Part of a small language model's weights.
Size: 3 heads of 32, MLP 576 GELU.
Training: a variant of SOAP for these matrices, 3180 steps.
Each number is 128 + 32 x the weight over its row's rms, rounded and kept within 0 to 255. Layers, rows and columns count from 0. Numbers have three digits each. The size before them is the row's rms in percent of the matrix's.

# k: layer 7 attention key, 96x192, rms 0.106, rows 78-95, columns 64-127
# q: layer 7 attention query, 96x192, rms 0.0975, rows 79-95, columns 64-127
# v: layer 7 attention value, 96x192, rms 0.152, rows 64-92, columns 64-127
# o: layer 7 attention output (transposed), 96x192, rms 0.132, rows 64-92, columns 64-127
k78 130:149086160110106092117144130119138161081126109109128136140121119133145114088107150163160112073116113109227109109122118164172144153131135110132124107123112140071098127108149155095196165111202098
q79 122:113094095140090093159110039122179064143185132120146153166137127127105154162062112164114090136155115119111131130174079189113124093098124141122148140188128085120133163145133139143138196166145134
k79 119:090084150161173135136158123037181116129100153156167074171132056090107128072130103069131064158132133125140160172164158184119077115180119119146082116113077152174199115102138222143128186100161134
q80 130:154105152139126158075166125133062088143084122178170101122135122136115106078110069145092072081122179114115145097144073092105094107076105030179207190101132131127087135103152117136142131152098133
k80 123:140094132143122136169116191067108147142075154129097077152123126127106131153154067151157057167165140127148119084121074094132111123111152141111154092141162126075172121097125084153115154124087142
q81 122:065121098175098108187185134132070142078142122097104128089151094079172145155153138115145121170139155172113117064145083157191186105146150130156092176143156185164096121072198070135085128165126148
k81 119:105167159118131162165145124134155112099148167081160124094091124085206120116082126190108173185145139193149149131131131114163129142084155088169117146127160136111202138180174113210180132102109164
q82 116:043100182125102167141080167097127069185151134156168125124207117141082141110114146157130114093152170141173095174095113125147208133092135117126202108121167148091083129178071190112150128126102092
k82 113:088124177154146191160120131129153143143184174179080179126116105182088149105071155142118156081099140191081095075168096123183130113181135114136141158171146135090091074140037186142077124121118136
q83 131:145185087134133141142139042158111120166164118138120117107092105162091123087132118139109100072119151124179136083119129125105094138164176149143078101143117100061199081103184111124138100120113171
k83 125:152158120137131085144077097087123111113100153114075099134124116058110143066187173106126107123121103164125143131117149146166118089142158151201179160079130079137075149129076102146107137156147173
q84 119:081080109080147159121179123180115155146141094148134144067140153163105143133142127140120120147156180180128144106160118163150068170126183077069138117084100094074118112150126000146134107167128183
k84 117:114155086122108202132142164124177118123157125122166121154166146118225145116148182139150136110133086102085126086109129184125070142111159053130108111138095091128109078083164071161126161180131198
q85 132:135212102165154163138138116105128132137164063114145058108096057144101159117157079087109155149107140075150112086150139124132060120120121091111124147118155188154137149112074117058132143087142115
k85 121:176168087127179124143149105104127124075117159095185145105096148070068125162119152100085100128149103193128117143103115122123140142075059142084195172102142156178147158116150137117124135092109112
q86 123:074111163120138097124099176169112135073106095175099088127111140118175109094114045139124124106193114178200124175079075109157132154165144196160145102140113153178137148104128147068158156143104113
k86 121:166124126158155099109134151160092141191105120126174131108109109110141125162016142154114163191136143109039103175125152161138087147132110122204119126139148150111109129132119136077134215139190095
q87 126:137126175116176160123069145154140104142146195100135132167105153147055140182144106171107138168107087200179126159079141172078139127125166089130105149176141112062100143102151108115149117154081105
k87 127:119113090167129066135120117158149121129120147171133109087139141172125145158145094108074157185168159111141120095102134111059133121155168142113101141148173121121137150132139114163143139176098125
q88 124:171155130124082130113101144131151136125160125134136161125095116148123127133141122139151113066151092085173105158128111158095104168152153169172096176079121078135130144194066143176125163087125141
k88 119:124120044154097144121106164129146166128097099101159162206135117166110147073098160104119122146122150080074184082129059085101134106112108146190106109082157107102105133151132094127132165158166162
q89 128:085122155180157158092143132049153099136125121110125139135163133196100122113158179094117103050127224081151149136080121169193150147077130114165125135100078150193158099140180071088171082134159116
k89 121:169162140104092141098183188153115133102093182098097142133130076138054107201122145084133141125138108138193138147136112149192136101083170129155104213091109111152143136153139172120137136088101171
q90 124:118152035131206158144110114132122104084083085166118094106115100164088160177077170106175125117133111156083146180099206116158091111148143175124159145137102183097062134134062105125087102155100128
k90 115:110145072150129136187114119112140182098145135169127182114156178069082206115127095094158063158106178154098105154090122118171116142121137192151126114123127124097173113150149170128126119169123120
q91 128:114098156171130095113113170103156135102139069189132123103167112101099102133072124129133169130151161131084178098117120172117112134104115144131095118118137140071187105084122121016208117144170101
k91 124:063087108153143146115128139102066111127173152142098126087160076087154129144134086090100167132109097117171167125124101143155152128175106135179154086111175181044150115187113124142143094119096144
q92 124:091133071095203124077115074188076163135155179116183125119120169130156134157136177120118121103103160123159112128106118092182085107111100173116124125144137108105192089167080109144139146158106053
k92 118:110097075135161130165132156211160102107156168096079129084129151116189066138074239105160081142153157132146132123071146183131148122127110127135126157136151077067101112084137112113129103073075148
q93 125:194120109105131148188180083187102132118163110137138151106133128171146153161113087125189118116169125129151162206112106165125131125138121146132092153114151175183156111161104064165114185110143122
k93 119:203084098105130126117146139121158104143118080151095092124125133110095089116132148104127101107137026063106090171110139095111163151134151137089042057138140097072118170120107115116153086159102156
q94 125:105140103131097097157144146111188130119104128101078090167108129179146104151050151138140109165153184108099104074086162102173131146138105098116124149160134190174140085151143136093116092042118102
k94 122:130094127081144056114143124154130097174165131139123220119159083106161112125137122059136127141147113156186072054080222108111086114114086153132131125140110093089158135174200047081110193083183102
q95 130:141129149162127122154128168127128125158189100084156112052122051070148098144115157153093140167146099100127137130091098127056159173121135144133170137064117125191129054127096091125113109162117147
k95 123:135069139143149138159170184071158181124227152143124139119116094138184135165141165131152143140162101057178168114124168148143126164108151161124148192171132111124116126127120155073112191152130104
v64 132:098149160112147117164096105107180109100133124118128078205130098157087132080144132164179141168137159097124080171121115173100108115103084083122163155097086130130115097155135146114173194139138155
o64 124:159136174107134116123121186066102088170115192167158134071113138130095137104127136170091121127117099126103124170188159159167142127116157179066075168162162072116106103137162093128109125173149072
v65 140:120091169126164146104169119145100151127154123105030192104124145107101130124127152170076090151070120081126144159149142183132150109118149137147109101177080132179197095139141137121157152125135171
o65 127:151110148142068157187114117108049063108145112154224139150196128121150146137103164108115139137125099118142176107121075115166153109195112145141107133113125091143149164117143169104103099117125108
v66 131:237120138141096096107106104153165110069131134140108058132151082088166155108103160127148090091202147102105177200155161140114152117174139132133137117153160189100168112135169110159158105135088170
o66 122:148081143120088128152105139170106204115128154169096195129098161114147042149142096133123151128104155129197076116140126153147135132119093101133058184132104135122149192122099167122154077138179103
v67 127:159123108210160147180146100139112165147073093148154124159068146142122173163159112135129137127122145082189100136035136147108112093176126099129091157143136147089114160117107154130120114080104146
o67 118:127162151077108165115147068127134125145159130179126148175160131085120116199167121198129092117169140183100137144170063122086109120097121141160138110128086197117115077121152143163101150149136139
v68 130:124129157171140112125200105130108136129143204190177142157128136094190151142144180054173156087131151121090126103118101076095157171142143144122081128139120080133179174182102087059135144121127155
o68 124:137075103091103159110173149099127120079111094132098135116122092113145153142112127115162153102148124171185102151171112085125120104146098094152145119078150099083121069079153177101162147165179087
v69 132:109135089155165128216093192077191095114195154114141137075140141098091168132111138196131168117142106083111116115126158125135078117102110176111091182064119193104106063130137136112177081182134107
o69 120:173112164139107177117117110164066115163109147094082124106152091135139136092175087183106129118156173101127157149132136118137132172103190141179146159147152079139108181163168181074096100099158084
v70 138:112143137081124065075176119096134078156110083191177112065108167106132172094126125141136122125138104113119155125132130077195106135087177151117083176144060134133126095152135127131122164150100166
o70 120:060135092120153162193106130143118107122189135083146139193122147100104121132138169064105168122188127118126120161157160127102169152138116137130130089158186105097134080123111080143130112114193071
v71 130:089148150165117115156127131136153109110099102133126070164142093132136132078131145176123105108051128109167129085077158198139135118042133113144125135126101139106159142176166147050104080125068102
o71 118:107113153126085110113073132142167123179153105095091136095120119125154103090159147114144143159117142151072150119121123115096135111131181118115136114117103098136109145114125119135085086108168082
v72 138:091025073093137097091148144114138118131121113104125063113118132098076161157189150169123107088138118131158103114067107119123136147085128132182106097125123176119161115164068146095148138111096091
o72 126:121194137160123171120107123114161151168140092168181165038125175096083122075147102132119191146151117106169151194154092148157078141103110134034102160144144125152078124148141057083114140105168161
v73 129:194096155057102134222094155131157114149107125113130044115121096140129227159051154153149159149111199136127107055153131060106107073166116133145091180159081133176096152126154124108106159112107130
o73 120:132122115185136126126102144161131152124135115117130130121114091112130082114203110122139035094161124121150156107199149097117116111145163110056106124063104116125136099114110114087174107146219137
v74 135:096043143148129087111179139169133074157115111200098138176152123132107171154073138086138133197128095170135108125127088134166125105106077161099110192158107169145132145093123115122136088155136107
o74 128:101157142097083149199079113158117152126127155119157101103090110148123097064123132110149117137200173119148184138110152070132166106123157162084145156155080193125117087139119110086129163196158150
v75 128:106125146111086101138105137117128149162132125120188083076121121130100087142188140175203156113161128108110118139189044130135115096107149123147148119090120093177115105104134165124108126079076125
o75 118:169146142154076119124079145134125110206165143088142148150125148098157195127115134116163178106126116114084134159091147110127121133134172056134117119132155131144154117169107095141140131122121123
v76 129:133150175080156185150153155097105124150115118143200116139087094164165140158089134138185122131115085116086049103151130080088132130179113112102220117165134111112167078168084119128186103124129119
o76 114:131185056147214150058128117134116146105113111089144153089150097130111130139069066145181154153143144110146173128160162121112132139100145149122128095092114142105127095072156085112092114120093118
v77 137:093120127121120089130156112166110129150156141116141132108138100179120156076111135154129081077196090092147131111115122160090054106154055154108127106149213138079150136145155176037094083134185151
o77 125:188164168132139169089151156087068080091141103131135100163123141126150121101133109181118157152145188171134114107143132127188115147136122121063127125150115060166090208112136137124114150135064126
v78 139:077096163149172149094157152126102156164132081127160104130137136140191164119122136158101072144173158135132107135140121106124118142124087134129146112106073109154109143073168178103159170130114209
o78 131:109191092140091121121079140110129085125109082103180216135159134142170138143141157148118087104109183122093137122126090143158091112159169170129133090091054139112131130162155126144133117143186093
v79 134:084131104055141136122116105130147078091131090171141113069151127128124131114096154068128133178083062122087073137113143163127116126090126105079174130141108100084171115107094184147096152110122143
o79 121:125146124160118064111169132122086127108140072148088155125082116113156103170144146162163127130154164127128162171149136132033166127050098156158124100137139074143134088161152105179111102148103123
v80 133:109091105076074085192145175107117129128168087144098097152083204090104048106137137124121152103147130134147151122164062126126214169116194147126122166202090119130197118147128100081096131153159073
o80 118:138139156154106143106130150149115114157126089116162182125159133198124118124146124095202113069090166148118156152146145149080121059137102157068064136119143124132101157069050154109126107086147167
v81 132:102119139136136132116163143128162139099105134107132120084087150119149076157171115148133136113137082158118113108029159139139139117086106142182087166187205094197118151120133141107101125177140201
o81 118:128123125107119141146122089113072124125146151152128144094157141162166102100110120146155194126113143149090141125164076109056159125086182109124105146116081152106140156172143098114122137156110072
v82 126:104139095143129105174069192122083183119151133120137158109170165128072102167087169081128148167126102172154175130113145088147098112164189091147144105120122146173180104125131143138123143091130130
o82 115:127105110144180137183137115179111148124175072159104062121185095169098140193128077176085138127079127147146103105146122147158116155101068184151096126124111065134138136182136107156065074180124118
v83 125:109152149147072138139169213137113111212099138131148120090111165161149119116093134143095098132184165126174104137137062145061065123124110186165163137076139146137130170176087137121069093118137178
o83 119:144126175098161124119055109160187142137085122076169133163131077121194152106081092153119131128093116128172151159092161082212165163134160126071106097155148116170079094102157128108153102139133160
v84 129:121151150093108056206155143113108049101148112092100175096137138155110115076141161104096086132122126099111143133108171131162123127126108131087138116165108118136089134138152139136135102116105111
o84 120:139127099138156147097105131094196145194123104191099126137182141095175088135095133142102098137151132107147143131134182108135124163158127117179104171097135149081155185087115112138193119121145192
v85 138:081131085206086185166112097125122141085105127155092118108115134111057098172128124171149090163095152139120103048112127114132081133142159182083125116113132105181119152144137120069105097116155211
o85 122:131091154137209105129117153104124121083174093113171172117130114179109132095152126129114110134110214144129079185127220120104140104136122120159179133167090114101119174154148092132140121144094181
v86 134:163104079101065155143158142125088095178126149117152125168119118156094126094073126157123147159142065145102120114133117133180129117179111054119101134110117217176135131111113096151095185139067116
o86 119:046085155169094115112129084124166150176110092081171077144125120147114147158152118116155147110133128119079154119059146121124222141091157179185112103109120126104138161117141142188075165056196088
v87 135:140136139103184075164099119128179154146076103157135101174087161180120120138084149140152168095102120143069114144178183099091121124140177169147123134134184124147182151122191133132089104117102122
o87 123:089146118108080085153180127140153084096090093102161146059209118146168130136108113128155162113138119136114072185075124094108122138147200157075090145215092137114103093113109150173113146148162145
v88 125:151136142121124191146113175142127100172090144111096163148108118108134114114184133154065142127120112132145189080132075170162150124121175189120137098164072180122106136156163141138090140199079169
o88 117:114119089148151089140116130151090127145165120126194161144120113163107093213145110140146089158162083138159144133077087195081114091159112089134183105166147152206177158127130144063132133139173102
v89 139:088099143082123105108131041138154099162096115147113080097132163165117121116146192123106122156108080096168077146140153104118137134134169188112141169119108121117134164141107097150124163139138132
o89 125:094113077153147120179123182150112054101148140059183144086094111133129114102162094107213171161145060132079103149127163136177119147104151163167133144103149115144161109190129138138124163112099138
v90 132:111138120143102117161142142088190161219150140143110135204102175065141124118114134147128108148080083094156144117117113172153133167213167130120148142181143127113067108173140102180113096156126121
o90 122:142128094113097134109101146162144094124130113135136130173126113151155107142074113169122170169085141135154148135148157112128135156154143177084144062081139117179161162134102164094045182119144114
v91 126:144129076120162109105166099095105136135105140152093122142100108149191160130161139113127135207158097143116135121149082122150135121076146132135060140153107155103083112146169153065113116082122142
o91 120:142161136139134141172070149118157088117157153103158143163114153117116172109108106087194072158107103117130130093202126092063184180166109142196091100137161171126103130154130098131139133132126110
v92 134:138129154159136187187174163175152133174126073091101138126101119104147131143116108091165095138132200148141067194176098174137130120061170114052159127142191120141150122158112120163116074100160104
o92 121:078133092100069098127100149101104116125057130132107173109052130148123131086055145093102140186114092117115103118142094094166143109196099185187129178157099090120113102112122139118148115153089163